Part of a small language model's weights: MLP 512 GELU.
Each number is 128 + 32 x the weight over its row's rms, rounded and kept within 0 to 255. Layers, rows and columns count from 0. Numbers have three digits each. The size before them is the row's rms in percent of the matrix's.

# layer 3 attention value, 128x128, rms 0.0508, rows 109-127, columns 0-127
109:110173059103135117177089115124163124159076151166140092126075092131156112104113200106154115168093118104149171095130129135064103113120114043162107144139100113158121136046096111109128135123122125107114133119135094126129136066128157135127096128082113104213171186140147097156119175105130057096142123146146142117207129175140158105126107119055171127116149136155115071115117080131101169184147
087:152092117068165136101188118100116162130111123107157116118148157107154120156103099108141088152169145164086107103118094170097102089157146068122101121149129119119137123156137087128136094143102089141141177106130111138063125152168141161086020096157182076124080123118126107153141138065149126128071171082157107153185181159136098160206164101119083111154155102129153138152089072140177101081155
093:143084118100124184139147175156118135135115081102115101047158090161117122177094098117210106105150117130168109156098110137099178167162086139118180155140188142155131095108090137118180156185066075101104171058084136107131155148131149119120196147135132117081088171124110062115148157185186147140081155153154095097113138125107092162154144138089093120143136103111092120097091154108132091141135
099:180079116142104142127149075135149104184095178128098135124183157134112122131098119182130100156150158174163094116102112121149118127155133159103175177147058077162129149115089083131145059178147207164172133165131124122164127177159103103088137131123097172125153110134169180130127072082091126133126044121163100118122132170117088093084099140120103099131067154174164110088110097099116150093082
087:157139145121163114098115046126137163148106157093107121083114138113165150111104152145123084114109162103160084132099127141152194133121097117124153117205109147135156198082108117107176093098149172210127158123132127118161130123133101152136193105090180099110153070081065130117152160136109117126115155178192134164138131147160136098120098143108127063119169168107158210099065102145102134062118
108:151072141111151128138184128100185131185099074070176110112132065141111108073140120145114096143122096147112170113126138136125167143117187093139109151157070090139119162104130124079140151148117157089071178178131129085139131124168150184165154130164127127117107088138109136108121104100143094110158084096130131185109106211081173112104095156045149101150176129097195107180153132112109098103087
100:160143110178174082158122114142067106044157124153086174198137133139107070161071085129115152094130127163105064174112176095122134085150110073126137136129108168145078046142153131147139175149186160133144129109128173111130100114146142075129142132142144110140131096123166137157153144133120180148093131182090112103085113102073109158150100158133157130089093101137101175154098100179155098109197
090:122063100097179099106085099114074133169066150170117077110125150146183098154099039132172116183133144166141126114132109143163156125079068142175124097128114171089115160128141094121183122119137102082084122092124161108077192212156118150153127138128070123137116177149143110122144106069137148178149135133123109093178086114133081137157144167129070135156163133160131126155130142175098141085148
088:125083076062167127158104146161190159139104099156097150157102147127129134170119155109132147134087055093111129171149136102070151105188049117148073065121122100128072168153113114153162095102107138169127130139191138145181153112096148101121153170093123043146099116110138143179150138145109122145146213112110138150178132150112124137152090097148163143160175095131165115102073127103134143188141
088:120129124134138117091191099174097081153094145151112182138101180120118121108188127170140137099154045102178128106114085151171171132081166155153101162201099128149119172131113136129149157076098146107131125130124177141127136203097102148121126098071129097103109169141102124127145124137095143156205186168086151165090097177102109127117143170051162135137106143158103199162096147174112142106142
113:151138126146151088033096115152115071109153121117155135181098187084094121147123118139121141137110095151175100167127170112113091150160120121123197125062114108119142122139160134157118075157178116168181099147106179128147148198079128068151181137120112146101120134158111133182123090120108181158110140154094136096125108081115126124185110096170109092128082033052120134109098140128177116146141
092:144130093119189087163129087121119181180134140110116148125123113177159166126177079155146140142152173125174128117154161102222171187105127119121078134159093110086152155103083117160191075173081155157157110154116108097111128127114125131142117054118183143097102167109127145094130085146102154086152147110165109183138087079116082075133065107103155092159106148175141104153136081113092092107136
087:158135157096114055077108127136114124180163176130118165065171167161123113066085138144138120165202112122071110155116133159103131121084167132092167175105140136107122133168165157116101131165136146195135085080121145141120188108144097127069130175097126099130149106116167199130111129124152099169096110088144115154147181096110055189096072159102116142139181122109148122166120136178173129126107
099:137138167141131100156155087082095088153153108203172089116103129089147078129129097076191111093181156165118118121058123117182071131136124137088134165150164116102140116138143133171101107096132132096111110123116130167159095117060167167090122163084103177118167153111187077150161177147075132138131088159119122133146135053104108186151154132173134107076103135138121138037127107134129084133150
101:122152202118158146097158071164090116089139153172135116140108116115196103182158106126140108110154132163132141119129152150060091089168096097109146174047113174133110087145192146120114123177151109124119111201162095111131133113135131167093091108073118109061114136149175108132126156068126074076108126108103063091116096103106160191139141141120096131122122125141089069165079099156097166141145
092:047078109152132105185159135144123101093092159128121131169137127075081094091120169158099172144162133092181184164078101157078170076190148124128151145188117129084137137148121140140098108183140107154162140140126149176111170128134106179102164147153147112148118198106099136118102104152145139143138150161074185101173144092156111096127116088127145123125134143087062129067098130099074123174189
094:141136153125166082062107137089180108096129127120153158098154135134100155120110145182116151184071166111142132188147188150088177088186109153144142108073127133138075146142127150100137063124111149163116137137155155130160207172078065104167181126135120117091133097096163154141115096122089176139174141173165174096171122111113137132133058123114100096142057151122169140129106146126189128128082
098:113143157109121126157128133113139095171124127085153107148112108113108130104132178144089098093162149174109159102176176129105168110114157108135122150116127112032064095104137137150139201140108120163113135138137080117072106118157033221132141105133118116088105083152115091142169142116191151065126181116066135139087158109079153119167104140172140096082134124058144116148151068157148103114121
088:144178162146154112081148147150121145163095136085073052128134176094114077179114108104203122171071141117164126160158127079179162073142076123126148151158123084111100117131087160102140120138139108132178144091094122103098119090083132124104093216109100157086160188199142114144143165116121180112126139148144147091076208154173126140129103158130156107125161122113105134154122073098121112133148